Weights of a small GPT-style language model, trained from scratch on English Wikipedia: 2 heads of 64, 7895 steps.
Each number is 500 + 50 x the weight over its row's rms, rounded and kept within 0 to 999. Layers, rows and columns count from 0. Numbers have three digits each. The size before them is the row's rms in percent of the matrix's.

# layer 11 MLP down (transposed), 448x160, rms 0.155, rows 119-176, columns 80-159
106:589493469493560455483498546452482598565477463533561429564587419616491411605517454419488514458485468486567555517539393488488467476568597466522565459471558420421534492487527509534480574459429500513509530448521511549466416483581538435458549437
095:489556455425523510490562610602495494441526468507462421492486457520488524533515490480519500525481565452601466440478504445498463497591492522461554469545580475500516393513496440464564455472460403447476487534450427538503530407551447533417471504
120:430483541498512533517581518414579483448411431406549494455475504512412484591526539479527618587510578441494540549482466487520418535457410512490449610517491549520567503498443556439536457488512563483423498537540505494487585507499505543492531530
097:504461425519505423549561472507519480449442551432488498417383431498526528486374507449493509564468575532490545540538512557513462557501467507529477469410501562484553506584410532509427531503490404582496524549443450547509466484445532520522508521
107:401533489441431528435446425433521499547503513526572417506461480435535518504477491569441433479540509445383485486555554527467607480406596511506516559492539539495516487538437502519500477440480500554562514574515509616510561497454580458420498548
102:482499511438494546512517529468562515567458500533447522516524486641530543435473521453465442491537457480461386453524466516552547492448482393507532552411509551495454530500503440574481538492488542442418508505578531517539586561517450477544558521
097:415383377468530618498444487451473518508592457573484563510521440470472525504562505468345507437455440419537387456463559488534550527498484516486411406489510522549494462598516423476522532479502485494443442474476518452480557409494481518449432529
097:520529479443502537434530556421475530543537517507592501478426521466484495435541473473430504476372435561404439631535495444486572545490442462572519454548558575509477519494523555490441545537507545521431540436501458461518557530468460447470434497
102:501533468435589535459508559495526506509527577500537589481435427508534453465614511477422479481457559564446541526505550465451532534490497489582546507518407541445474515552466569398485523520424488491558506449495395523585501465460409527481559527
091:485491571451435487413475505474548456507538446518498463554514542530517600582520535536420479584452489516551552412530590440570542485481486521478579571439553512440602565395416560511462566468447486412519487476507491432515438445433632469463515534
096:484567479507410468433606471420459572514529518474515553461431449492497476550524544511500457540531521474456413494542549577559503479434400450504618505484644555373451585494521496537437480462511410405477422485505483556472490526471462468521518490
096:482481474512513452457509398510510488440496481465499606504476501495484556557577521429509501533467441443484563482445453492522431444435501493462476471495549486523404530501643418456600462458456471475462588547442483449475531490417444545480474578
097:462552495523501469524565499497454426528535491437540535517459482515449517571510435551405451519467460400538513491425562402387471457472443462509463550578493494441534492462443516505514548482495547408511541577533462585538470537569414501527588448
118:575424492476503406466522532424507550568503521481575523514439473497534434616448438523411515497434478491588507403555526508533531445535394494447479567486521495516486435425396514539481419383586466493588502571526545389550415518542505454428533510
101:436450587480565477444444519473508414500470472479549431488459499569647506486462403443517530479486474587512559568456466554558493506547444519553600510465537482540546571496376473448508390479601557472507524504490458434547576426522454509516515440
098:560459526529501581506436458533596474489574521444476506535583471562557541494570482474413510559522569378497452452476567457465456457514571481443432448568518493534631500414491495520504495529463520500553533537517540578495521544488599436504472540
108:491479491624444422502522465507453513461516454458491488523451545512607488588428540428446572501573489499462530519474516479480475515418538541517566387419500491508537529471431546443541540526509579533555482485441490524584616467419476546464487582
097:466473509498530430528529482488470468511477559511489475512409457479460508500474495486580516516551485554550575474422462431532581459596472535550512418500496429345516503498478472506508523462472513499509563555416517519464450531432455420509542564
101:553535506428467516560542563589513533546602456483396571562486488466475574531447458476454466498451549592535515546570539468499486527609513517493496551542458598537510452607463582410517545471428503452507490450478419533530525492575540407542532533
111:587474470518398491446528524437448508502570576533495349464462535422566485523434482545516482418582485475553522484503493587507514533494421445477557532480540616499503522527429549509516546495593503403576530464490555437428505471514562548551515456
112:439471484445456506492430470531574361434583491507507455473536595486549488472560561448489507464519425517518514454499528454512483417478417519493509505443542496434459508559514459476521508500515538501497593412532482500605493420543531511493565464
094:419505542477500529613479492442525507519477577492514548423432517533484591547516511489512434522481413537521549419421512492508551435566496577532561485550481548436565476525461478427478408483470547512409532532586547488423546538474536558577530461
093:489627534487452487559487521515581591549512508531473554480476541421539510440508547534556548492543492531570482524535485476431459523563428446600489525474533522506437474490434578529436505493563560557490478469547592446408471500515547519433576552
104:472453477461545425457502598468542455564447508551551516548437506558471495591599467534487536468531482532473468500549469520482502524431468602499442532611415548430499547465523491563562487532441489496548472397507501587603520492520510516432560429
099:550538450492498460461414538517526512504470479542532355542517605541474497493436565584378472442496487630490442511546469465559522551578536489461532544524641601487459426569535530546470553486489501444547474459512477451575530406478489473470478445
103:486499481428441560439579502448435478451525499492498506483495527510387485487449439468603538499562472521423545436498494467406468540514509529507475497529589501466541412473527537462505432506535550474533522419445580350461617547513402448569466489
098:544505444464553501440453429518580475420487487514451445489428586570459462588478460487410486496457479450484481567554528501547528519504365603476493563533474544557487512474515465464492593511509461530481459475595491609534584553489450507475507508
101:555498558591423447520530431486463469497512554556430583472505518510599512469475509472528563459457458511539593555414565416562530486433473505480510580449440437428481462476459472541556456448554511550519549498520545477496525575546425459482460496
098:422524505455520477438520486417520443457552432455508528541544421422495505539385516453507502519582527477421506557543489506488483533492436529560446506541495387591421536585443535503465551415426468493509482413518467561475504543446422482432444450
100:567496570483605549526535513419522528506540511552389608517551472517401592525472531564464507544422452468453443555521512406559558478522479504489563574460467544500521526503536481490561413537538510540485567515489467578576467545459497578438537492
103:565509447451510548543501583569514576525522547503516534424530475509469442411490494490464499514567522476537565434475416512479457516530590562524464466581530493451533506464525545492564472476502483568436542494645602443525504544495571402496521559
102:516562533553586473560482438590502561560594502412477489493430561504450494488449447549588483489484536529536557496534580517488529522477525667445526578510413484498524463454492574464476532412481441478442446498526476534473581492521478590443461492
092:526547568504486518469566503572606546580505485440452517454445556380440517597487509544486529520520567533521396552602491440489540504480504509550502498592534436504565482452590524512544497517519495551547542456532542567453428524507524515482468412
101:467537526547517556451536489498512513503530450559441502563468395517432562584494512591602528475485617414511504474551396526505532523517562508516450476499481368476474435493528508496478457489421487465437452544488431543511485535443529403478547462
095:417514499528525475405523511487495531503567412529486510574537420530430511414490481456451484494454555525482526575509567523497511494608527421507495523544542469508566546484506549518543600473455440398510403484519472464519501500473578455520457530
097:528480512556465643473421470478555490557553529419496563564487483507543493593532484511443436398523531436550509538614493560510508490530568543492496560444568573421508555498602516565532497477522533542485468504465523453483426457496477537480510487
101:464492412560457518520447472564494514442576453445498499549462448439479511485534515577451563512477418442594546543507577524559495403402476479455516574520508542538470438457514527463525584480496527520494494424547547449572580484537519422466599536
093:456495533431545517417547556490527507549484497487472611488480581542445407457578465545501552449489510494526529431525452432480397451520491527499466543576503527464561483560499566428537451534485515556555381462484473486538568495534543512496477485
098:506489497481522513538507554550495511496524427442427417504476509469522486416429555477449555443521533441535460531461545510560438496435465561580573548535467587599480526523554411541496555466552458530485525541549509538537535509451435507592537491
095:588496536506505433399513434524490496516500529526517547552528456518369470511458501519496484390497539519481526505517490493516539543425507491555520472549549358478554607425457517465446490522586544490548487462492537552569540486511548442469589501
097:466562536484513447547427451453520545529535516542512586572545458470527471443504562491464365507389528653518519460547471489497515540553557467423420483535482478474519542479481513462539445518573550460562435531470434476464430538515483469548560540
094:514453494497486518492489601394561585420523567449566497453478417504526590469562510493485556515521500544471460511534432534529502531509451565550476435445532521496464419488433480437524545564502593499533478462519482626513450464423440566403501452
100:542421507399513522628418463436476389516478575575519384443455509511433464534470417597481571475508486429522481483544465471438526518494506580533512486473492471472457559488526454529480475481508546574540571556367513496525462516533467479553546508
086:551461508527559464532435463416497517428493484538420422567594516491408599448558507579512479415401515545520539518443500517488409562489550509465407540504513439542474474511515470465495531512562507404474456532489448454477413598562525479524381532
101:486474473528558500444442527416534443561536497454387544448536547449499491537427514465495565539472510513543522570457474430565474528529472552479489524453473556509472569372485552519514573474469459569483438496557448501416509484548474510534507553
100:490461636492582479457471456480547527482564553450485491506489525445493439549502566490555531458440625531550463562441548457546577495485478527442575465485473500532470509489504480404514488508522540481537493536482574530494538528604517492511461511
097:441431476442554388486496540453554490474500493435446525464514496518542467571467444475503535486502516503469428472397589550570444493509537529516425457394482505600512519576509590492500588480516465481454505470535485567492497450493528471517573495
098:447511479423546477491519449452569532536549485581510385593518534587519449493494524490457493490484502432489529520510392496487471492595426473522512470435502509444447553487503403466452543575506442505405545553537550548496581436399492540558449532
104:486508448504533433577478543470485533380575482582518508501492496539604476415402517520557534542516460522368440477502533554475421449503453535453518450488580580480439495557447513521491473512405471537549501533507438470503564493416446439488499550
094:565494500508482496528510478506489478505492548468434526456539515488488447498536535524480540412609466488457435487591510535456512373483474437553514424504475423456410450425462518561499425537449607515514448573439578404464496591443492520466390447
099:461542512410573528607559433378546611489465522506525443438512537576470615505522470462542435477434556463456480453491437453494448497480558503443450480408506584538417595478532443484441465530529509496418523593514424480452480488465519476481439461
100:517508394510557439611520483546597531490487426454432469505468558497521502441499448479497470565487435496486501544512472429505506465510432564562501580595437506472509437586512528396551496505457551471564488448538467539528534548482381507522500459
098:508483446542504526516521555470497510466394565505548497535554503499520515436575560607518453506425533572474576623521499460385461583477396504480470494499440472479429525458469440406397447505557578558525541495504467497505473538466465535519563534
102:520565535517454619493501510524449520560512511481551514576503507518448569578484441472379571471508481462440483410535562517455508450530552487387508500459495519499511444494436534394538556510453585435507497411520564522433535540480511549475548511
108:469473524496519543495521492489493566506469524443498491449523497509522639512561580520565496507526599616458488445506537477620470533495518497521627516521473564500489577581536453532539396412518492432407543496566502496463473476486581488503472558
103:515527529529507597517566520487493521474420502526514495514507495519495496458517533530502509584474533521484501432518530506563556453492470550471504537605514573493519522534416410525595409529564571578490506583481426553515444443411547387536532560
096:524459471570532562555551508536454537489449513475430439543473490514543538419484471564487527523465513396545429441408550524444516479497484539437494459481488552505441521549492408406408427468497451527392599480511599592511539563445544467507534468
101:428549637502500492450475545437467455470517479458489459501484533501556447574517484542486499452491579480427460598519551553483435497516553534548524473481562440477538459560427531463505421474508569569493487558593590478538550479431474539387436430
# layer 11 MLP gate, 448x160, rms 0.238, rows 120-177, columns 80-159
095:592426451425488565385570543535586424587471499504451497576508429448545535559563466583449441500518532564515528456489494602526575538559491550395528546457548504497469513446567582615449452530458509436497498463503493389489456471496466550560495588
128:540535459510528494445475488525538555530583497515467502455387455543593589511478566456459450584529543493468490512508455466565541542476542560524517483536525574428435543488617502523510544566448561523418489543569551533525520481489443484439577497
096:470408564526502525477526477577437445578500437451498475588559482495416492489522483435536534506470523467484517459451517414551547483486548468497519472496538575484487428513596526576475577408454622544459490512527537637514447542520508468459505473
111:489481505445561608542531512456472502529555486614545492514543473521588572468351433488517415456478533445551442466502536441520492598513478413459465498463462471503518549499522519495414547445572464500534521542572500516498503455480468550567463571
097:501460479522502507509545437528541499495540482570464482449525527460496439512507529410507490545521506511558612490558504439477541517411506503489452504536483483495471388505497523471484448466560434511497539514459484561523491534522496492618419537
093:479548511508462526485552528479512505590516498438437536462504578501534494543494462462545455377421452635397432526590460509437517524591491450513468523369529558537477538464481418492410545584513500504579477523459493496484452531514412505454404552
105:468488461511570426436505460518484484509406432485514558560519486535482479535563481534444562457495582404536473504401542531436455537470500510495460562511481575447429467474524438513507508488429544538446490397424469500491539573585581591387476495
109:536524550497583493457531532482520575482471467509469536525527501551498449446485540444516513587459510427514607579564532453467495479586561491560438530501380484423576520508475491458436487475535496567437557501517522556454435468488525565503523589
098:575443481493493534495482499497545449465515447495545577556523463427613450508495623573491522579375406454558519437578602498568479479529565470464538523519477480497457498484442458450412512526505555504447501445476483470515537498479473488525417414
088:458553443409500529537389540494559475469465573502481525491565498462493482504465487537446542477522474445533545517437563486435435460426464502430432420475414438651585474561541389466470454517463579538478502507515479447442535524509497601516566543
098:426463483472360499507527418600502492443493446435506589523553500462475521532437455387440511507513424468508482482502487538530517466430472520597536400515559431526527519538482466479453535478534497573523437505489578486521461515441452513457507625
100:532467446497423513512497535442471427531454509449422519486555466567510536504548493567535568471469589604418479478513478596525589484447510470511494427494516482488432596513551475523521639463450460458535515434441488522466568545529628510430477534
097:546489471564620431455380498517450583543511455546477451542506554506457442403540529454478587506564504517493534433453555482551552577468490471573445462568484501501577475535502468523487579493421537477464469527502579618625547489509460500539468483
105:488503591501460432523473440586594490511428441415482538442411520612494460541618497523578501466532505418523527529554477474570523443563435395493447546568489552440520478502430494447509510563533483487492577467502548582545414487554651502505525480
106:422441438479504416480527540485426496527463609442461514574573478465513466480460511450537417484490492494538467589445527529553452465543447542531595544463539497577475452531403547519415431516483519528591513534474450493507521596462491539473479490
105:578479416544466504399554484451451484466544475498483520471476533509553593620477497423510565551441519490531415461453502442578519544538519553483564521435521530561544506470405469504463541484542511552516550519404468389559540517483491549407471576
097:498512450497525492428454529498532447505487447555518428489600491608526476568524481500446440498556585534507485444436441551497470516467532573479560494488529509538512585521452461477423455483536524511498507435574489522529537611506538474534478633
101:549545509490569451405496524581459525568403519535511570502452489487476485461400510531526532507431559474552525482475508505597381485494483575523507592555544487621583537556502588515500480499433499483530484526541560535501478492525517535443590486
104:483475446568514471387514458510530476433449472492486392510567568436572478562529503521530509528446537526577568498447484482585477485546461506643447574471497472458476562519517509480479485494503556493500462490601447425527503496554592515502556519
108:430488589440455512521490614578532508486450489502458500539580525627554520583530429619475402461519528440530450397503471479555507536433527457498558521490525505512536430532407463484450496478554464494498396482558439508610535437535521510488527503
102:469494428431492464561511477528566538438512458376549532513515444461510520519542518546467430515450468488481485433444476494551491543411624474605419489519617452463542513564537482505423447543532528460487456517536415579504551483366504487494498444
105:479634408467561484528474556474442516442460482506557535530431473552503504466512525445402479467512431531474598588564409498595585574440573517541530439430438514616481512431472409545469448553515450579573500565541643489526459471404525489506509522
109:422579441475576436483571461518445492613589476544555508513534615544508433530426520550439526471463572504547431524520515494539525454551505561491390474433469567489522497535492473396467528463498475484518500483532610558531519426545558470521472528
099:465567605505616448506463532512587445542463484625507437409409457488578474579467428474519523506444599445536546541481554444485552512436472491527384449522551483487541563520515474495517478539413485472496481529476494515514515544520435601511470654
105:469532522535442522495509479508448461450462452509510546537502497617546439598537489421526389414482438449539560553548428609460520638496524513551500434486562572427525539533529460458478590518463472515446508499461499393487478579450465509453495517
091:588474451473493361504519541571481542461451628456503517539511464475526505507531483523530408480474478488368527502394535491490464408438588455516498485445531425577434454478527463505481522535497537554489418448578451543483529490518471497514414498
104:426561541422439465458519408419500532391475498472434466461540517468564508583479457452592557486503419593485522455460561481528438455394593541515545460523469377595513506586539515453501520465487471580515511534472521411486513498521543474497517520
100:504500472504558504433526475502457570426447442477452534507525524447505456528395368534443552423579526524479484587473525463535559498493508501517477473522484433473437574551422507463516473440453377471610478429504495578453522569416509440490502423
110:579441531428501457496490524562512499435520498511531537427529542473526373484560571455488452538557463504542559463516442541467472431450573527497459474542459421501471558546363427542453593536598506587484520487512502466490400556465525457507536525
107:538520505521478476524551552593481550501460514465421509558527487479394486492518485459529544484428485472528551563508509411474493526419527559466412476575486530498516449532498605440500627473484498506441521531659453479522547598560511487550507551
105:495512482471484504528516452415432510469505403507494450493493458447438528505583485535608467431522542435564514486522502508494493527457542533465577434520447486475607487511601472533452602501511527541447485477510481590440449587486465592442455614
075:567530501533467512581493434577522457510455428541503549550553598433440554513491499522342524480507529513417558491535464494512508590629443564498535493449455532501389509508514510533453476447481492464507512481499453470480471438540432534597490539
104:497444428517544427493497446521443556583483434521499514477482461537372519530501541448504457550493638547407514363470509559494452477522464568519449564508480495542569438462449439441510566520485571450412508532433468490455460472471529505561575531
091:484452483533575555447543570517571592537444438534520479508539496465550523462511623555517478517494494518497492412437532412548467516514461577471502553557461538492502486419559568539481497458534445431481569348506528489449479451498559531546497566
102:551504497504426511453514418457431537483419514490515534573467451503492461561485531461447504487420538568490519424470371501493545447588536453566560438543569437514439507498459425493600567569547487504459526422511400470507530409441438485501616471
104:426501468561480507530476532467437465454489461376558529500521416497513484581498544488530483444426529453510467526430514549414472422494388404578484540569484505459544524541422425413545583416422495457524455434532501549543529589489496530502511475
091:525518508531498472503535469471437513592603538479532554525441518526472460420547438458495552500418436591457563494540423502455493455523547535469491563473516469472470527520467523462506590535559482567453504507558500518430471536562398372536481491
098:500485507475552513591548437578503544558520492450489590483539605433520383568470506566506453489585526522510537560489474477522538497557524542473503493539528513514439572503549570502451584448542574557486598510550515560601471567490503509349535516
091:532513461474492480600529449570506520381577482450559529507495559500452531600477534476455532600583423483488528598490553508544512506496464525503517544525457588505466489480523425606470606477416447462473486573616513434473443546480525574519488551
094:450529545505522444505419523408457598573451465451542448454551525545495446444403520587518492570391463568511485468461499532479510516537510490447449506353494427500548556472444472414435555485527519487437535460454558501586550404525494630498613479
099:495488509509393506522472413529436495516456504481493479553456524464503549466448510374499432474507477505503553428439456539472423502502560503592454556473465576494488565442509561401543544516461425505431520520523499549502533541484500489502509409
101:493538478562550482465556433533507453519578501456457415530538509526488463487460644533546483515439426526543549566525418485545550443513458531397450679506596480591460500445493496445443541514501469402554457526522443512523568504525621500432509464
088:597485552454541496527466507345475410561544579549491405567523538458425574544526548584489516583537479390463498529529526497466548467526468446522436554503502460482418430425502467594520511490449590499586517559439511466409463469497397501595499522
097:430544487407376490532450478482477525511436502465543506471506510530478516485518491394550425587452570546530467569526498462502553473489493496446530555500480503495565441511612490414493425547547439530507494475468462515377432525436566539571462405
102:522458530445468487575455426528424501580400421514511477519495417466483501570524567488461541493470440504491564491461520463533494510523460559538601572519485521542481532425537547547469500436594485513583484563487451495420492490513502486462466499
107:458479574504443548479529463587566577518501436525442485514596415454514545490545588512499535430360480504486508471545494517519587492569505483501544574402532463522465474452575513465475474504521607492474483476501468479449445556618514511488408509
106:493544442485542460480454462481519525482520587377537523599517439543576575573522459490494416505482426454411549570397487538552546457430503503573575465506502508584442499550488553427524480426511587415508425477524519387451552471529475422444538400
094:511452415416464491458494439512512517475458573402457512547558508426500475440426492539491614448561476483538523576536486456597589557476547535507538501448379522405548532546512481484438471568421543412484526445428555509473529492551501391533483456
091:539508433438489518476486546468486507461478568536499541549520471487531524497475488535646466400494340571498471505586468514481530442380488443512466492495582396519508565444467536518539471543500526573566528478434521452508511653499457549493410493
107:583484480479515525489528477554479577507532487576509467435597469476544524467551489488376540464446434504542505459457461495490584434577566553546546542556508531520524533479591467418546564522581476569492527508523613517512520530455496503453480497
095:579526430545573401540481523395499534584514452465477509477533562428490497527503506424454541455477448528535463572545536588526471512592478484457520630558506560459470415459545565521448401547546536574515554618520522508523580520492502526448534507
102:437536596461486539473541484483443500499472442515508536536594586566471468550475533522549573430539496445506578569477519532429539558566593405529479438516481535486547576484421538546524472516454422462492486457494462560508453597504504507565521487
096:471365461578517439473511501453523496508445457502482580536489545474509492511524501567497448564485561515493505498551444482512423496446484489473556446538503485494349557522462502597507477528545446635487447488516426500514410509541514497461463428
110:428430480452542581460519550373474544441531397525556479464478509504571520607496541499497396540470498441455564492515536418551494466583538407568449488536574409547485469506442541586441431480606496482489522502562508475527462448471433541475468521
097:510544428495439463423368418461544485610607544455480517432406556463487511519480593460469498472482502517504478578527415463461617490541484524445483476502516487453510425518471499418442556484525451441472513518533571548460426585409458512448539512
105:467538573492530500552512384537574487430579414548558501536506448494497502504529454499456492531462481545474573460602447465436530540433589529483502489471470513532597521484576502538448609535461490509521374491527501432471494548523531609505432536
100:495501555569508579568461542502569465480509505492423531489523553511443527510571488535473528385486570416492528507495536426558498474521447561516568494511442468512476612530586476529475414460562442416469564508546484537568583427549503455462523556
099:511474375535562486448509528494468544515468436502490383485492504504503463436559515491517539527495386531458547507371526510578499432400435427500485520586577456421630480555475485526555478421471575511463455504555426458472485475548489488501397518
# layer 11 MLP up, 448x160, rms 0.268, rows 120-176, columns 80-159
092:524423492471416431474530452579436422492523539578464501472499530446516476461544657382452543580526416485494501456460434584496507488497492505497482500462479520495521420574544566475546541471473554372554448449470456449509536471494544472467536531
124:408485480523531527508602435502528564558578472490469440494498535549511483529494452499513527501344579381505429474522457545514530458479481580359409495448501584499456474598500489459477483520472499499434504430607465462592555490485476469529457499
091:508497525441508492587439467514465493526502473436500494597546523450561522517562413532444442456545475534526545502448467526470461357441514427433462511482512443476450436513488528483618434517465612502490489449448558453392458518489538404554425517
117:457469416566468475495416538445462533445467594538623530530482438400431547504452533521566551468468529506502521563610484462543545555514476519474477438402516487533557442511453603485396529443495409464462501576485524495599616465541568513489502435
092:608513457467587518470529516517460515571561410457654418505550517394523498541489480515553601549520513477425552604466526573540522461524531514501448520618487503537508468496453493561468474444494587548566469495544513572478457465497460547489417547
095:498432577458479489512533546496551554518409525566540532552445527539475502528487514548486446641562569384429662517493391461484478464446460471548510495535448459500578459434432512486507453476463480519549591578480484604460548518499494479488518447
096:528505538428445494561538510565536464563499467516417482471511483450492489587478503470490498513545440484524477472580471450510378462513452672483450512440583527419495568486542463407449422553489557545449450514514578496432463449485596510584555619
097:493450446563454564454475466479481529496508521504557373467546514464522416484406521395491579502482540492548533496448583462454476514467484488460507485465543510433549512473580551587506499514543563528536514485531523435560516559512504411464449423
092:502562459419505623486437497493559530553398597532528483570578505438563486509506503511485529408522466481474472524542468558464448540564477630576524516470452553489497557426471432522559485437492545559518466529436583469494435531477428528461613514
093:455445520540533569609440557600442525515496519511485435586555482525510523444500465446555461507502473474512518498493451540452492473559520573492478533503426437572493454469490508523509497549381574569500459514493544542532455509620527545578354510
097:518486565518503414439470546462518541565496572522452430565543586544514453524471535502501468501481472593554488487515510618459493554515525512473529432514469475507510512470537556498443565520586493466492481455521449454526390515624528512593466521
101:461502496532547477498521491479487423537514395505583549432525466487511495491510498448489545519514441331544449428480431534589552599527552482560590512530596564515605515426566465511454462573569525484498466474523438420504480462496448518512451498
119:560543546526577557589465479446503453496483479464571510481427442406559503560502580576624525462520470471505414579529414568425559518417542525500540482406501623570496587481411571426468520522492531493529530493543467497454450569517493495444522509
104:493563563556507611500552612521553538567464455469412470487521555530508496458511414530567507527432573473466526501487537529541479420458405451459528516493459530522465508524457556487593517557463510563576492537436483526491463483457565500466592497
097:518526460503475470474486504515476450505477502468441518406553662542524517505582510543519489441514499512622561499464445451471528499451503491554536404491552456427441458554580533481435582495475529473489408514501599482500534510532416515455559493
107:465565512459458593485426486458475477527438541584444438464479552423483465499496478557423528510513580477398510596570525585526512424440477452493455500520565424464369390464573455458532462526556499518583484506546526534529468425508502474505503461
097:495483391529498444594414502470491531561516476579514504484542469590453497492501486523388516508459551539462510578535546434579489474492536387524555503428507581536532472422509492539455500605513453483487537487590477526464531463492473564538482430
097:494528556502505383544480458530500525562498469509434452476642562491406500511583448467618481507464511423503456485505458435539464466453495523552557409551452525497464555498565474463517467552520447487534545432525445564506553498537511479486522552
111:503517488528537515377550494582478447439490519482446584481492572504485490498503447493402515424486395515507469480482490507522530457512491507448466594405454467597535620572491522480531543490570455493490490489457542458548634484501431435499506560
116:424491577501504648432452565510547483427495523484443484522620486533528388474473501517473422464550465571540479435469450521565504513471478480593496472489472458536485533438484496494579439503468507486556444456501513532440529526542550550487546537
094:550460496468483577457465549469513537547503470485557477501540473436512479505399509582397475499458512626435515560455532532477590434456509474505547583530561452402412505404544487433495467582484502513540513503444513503499513474504476461513518352
097:559443583519453559537457492520474614379475477530572552563443447550460478477510491442475584534516545504406582500598548553476524566513547506490439422536601499490452517478520592422498600521487500522568484554674539409537529472374485474493480567
101:462491508546465536593525528516576493491503597547548584442463530495447464457588499497475606553473538483532447458492490469467464486411463511518487487555554571528578460515501466533483489452405474489550549551522525444571492483492606524516540528
097:500507557572422533466357537509531571478534556472439444550520470478509465571465535518619501547572421432572473469512455561455535485510510457459512458544548432398528525547467552413511444520555457506514496419476479587484516474547532633539538462
098:417586542446610435530502528530497465600475417472430482494490462490526442530572590466459404479439374423487505544536445471436522575560455484475465527429534541442501479613634534495533466504587518512448519470541454474411487465521464487494481499
101:526597505502535440514486538551542567594465558504478472454477509488421449592482490477496523573451448499487474555621504554508585540545565529439546546518519491552509394468550487394445515451543425418525532525504548520535594478522462461499451561
101:461550443349444439517493537532477553499522445532517442489524563484513515521478588496549469585589559420427364464515468533486468506490447478588413471598510552534532482509487470432558600492480430497564485518446525382561470494478599501501481513
092:533495506537438481468506438510536498507411490490464471431447444508478533482546583553508507545524515578573503462577493522490410490473468421551584533448457538441444421463498495419419459471587518472542360607491474494469549511476478533515378449
104:544444471512495447453532525423462516608461500574440590438573502541446550467468471495551576534499483601555507540539561420466518525475395492467475481551442491497515400485543440524531455472462618474508557425459446527435580507426421562468508529
116:545477500583422542507530459526467516465529528436450506525534527439368488494515557502561483522378512512530553484508434534484446486500465554498422457528456527499495449554412525477548515530478533489514501503542442503492528576498492545570514469
103:583493459391552555522515507518459491490553497474449559475571434436358439503497443481479554474532531541513500542546535486512535532538511435480497523525551522474440522485545542546524453500539590487561436547486487437500483491492602335537523448
088:415481461438485563474559572529439596447463430576513441549482545545487468441565519454506395486503526477473501468414494507551488334492465480509493539458466510509513500540469481529554462560484461503520475501464407441473548465507562520466571510
104:516511525539518511609513473512540498524440461455502456420540577520412453543469551553493470433514469498485512488512468542495629469474445433622538503508515464590404506533515442477427525588534520461566430601542496474540481508474474575413587440
092:530461473459540463560502543545478512512485563517607540483481541461510454567492494590599426405552481504490402500581367443473475468431565537459502461534461527458543517583526492483506528507493494587439539515588558509442523528447518451478575552
098:451509473572429520496531418424562421508437555521461516478513621484452419555506590612582505510540538492586508479507412480501515440581477515492484554458505483573446522482561479473538613524535570536447533568512493531478551530565489494482500554
107:532453507603473561509468605542490452544442445524481539498497469507420452457536446492425604550490551458548595568500559507473483466505519451482470537483493468491487490490523481418537575523580499474484562462565546401632384550570521512534531511
088:527494602553426472559447555529517535499481523522574380526483533499549612476469511485465495485430558495616443497487497423457481597480518455480473431399451479464466461494493434590434485494487459439485539450492563559436441494555436455439477527
096:496486517483489309506468512383473487490498404510488393533502430490507516507584561522534534533489521552429491481437521602434530412483497444546487531530594405460445462429449548426521440563497541521495593470485533596521516507522464512511440544
095:488558470419562477552516480507512520463515487536468436493515532468523553505494569430494587462531426565388577584573480518557406550578453498472471552432506505428503439543523541529523521477424427563484524582592445461463486541443410508510438577
104:521489621478621507535506494455421514489447503537517465450463400492460478539515464603532491555496433495438461483484571510498535467529502525506516534466447545501595449513534495527571532494510551524504431597535514474539547532583444570541514473
090:633489477485443491490476560644593447579478472451556521469483508457433589501432560448445589481515478461491397515500500496512528567435495471471462556484458518531580464469534478513492570519415489457514531547513576535545446493519518416463522517
101:479478465524499517481481583495441481406533525570551449465431456454439463466487423498481541571636657442535540562489455493518498528597527510499552521510518499447494544546551509463551539573536548496538472514545548517552547597468410512490423460
089:514468566575471568505504502467550498486478479421515500375544510532456471460470514490527432496539454421430423479473577531452411530497522489525515553453423473546459499417436566425540480451563505440505519562584507503464591491571478575462487495
103:496466527544516558441493543483516486513564482448541523542483443461532562418501535529534476503561430578500517503508576576513545387504508607595533519460429489521540507473453509524436584479479512559518517638476581488593512465545493510453492470
105:583506582447534508482387518529539484489473473553460527505354486476496451489520598531506537412527618478528496475467527519509396493388615499506558527497419628587476543501593549471412470518490550503475493499431539522519525383593448431480531567
099:485463435476442516512513633454552430514528414516605464595456547429538502514456477552464559540533489550516526489490530519503470410493562483547522586497486595452513560494536630561502490405570603472490525434555458523465564457522508516530476498
107:446549528456422499540545558510542509482547552562475534531554531550557510555473461528499476562454529449525551482490432523535490578433393469438507441544535501464505428551631455470510428479500401500542465498443429495456475427467485441504470592
099:519604550478446525478472525469388522638451420532466489524509593480456557456588477554537422438455463524494515534544532462479579447506508447505475465508488455421528473437441427553464513462420484559513568476491535573556544467505539539432458513
088:520457543466526437517545471508420488462441643465518547575440468449503580516513524491482488527473569578506592485445460535658562545477533455473415446446544525457532465519523466501585571483449350501499471398539526574503504500555483521526544539
105:448548457532474460510391564490467441497490566507495484570448498509480490471510511451570515587606457514514520519550574533534301494529425477506528408435549522642527507512456506510497486544537633453489458530539478502500490520500450534546628489
101:445470469522522536476581519576438480485459516651527483502549378486512568464402491537528402475444539487520515413500571457423486497425557491471515474536549500461605567550606502476563484452581518472482491467555597584559507483442493453506496516
101:497565506554537466450568526447501517477595480500465434553516584503509486467422516478455525425500513465479558502582571531551485465596607495575457549511487507555488572497537536515530530470519479543371527545513483513483496532495480510547478588
092:579449539539511414474498478564521489532488471579462457532501556503578539449520474500468557488466459451507549515507527385643463515520614552514517551622489464543477550467508647529582482404470603559530538567452501523507506478466444554470463482
113:484425497587512485485531470431530424440418582487532499494378585538503480473508450449395488471500501517486361485576509484629531567516551464540502573467538403522480470603505476480492455479510469649529544454588391488542389574505502440402437551
099:484508463538525485411517511546628507482507417464480455511515495543502478557515427484482462515541406450497490546456454395502435563453482477503495482399474425431517400525415509445442521406583447383525413416438534602467422540487491536522479507
094:438524529469508536531591477578542502481548464524546481599466456457441453617494491422556565595523414503408544545510509501462509500470489464463463450494479510589441460533511556524511539492480548571579404548462453410431427494558459530481384517
100:543521547563451551443545545582468567480447460479489465490503564453482439387565525489523470495559568538477532473539376483541517496469486583486456506587453526479487645568460432444463463601510455491502462484537473480501573502487457450519585439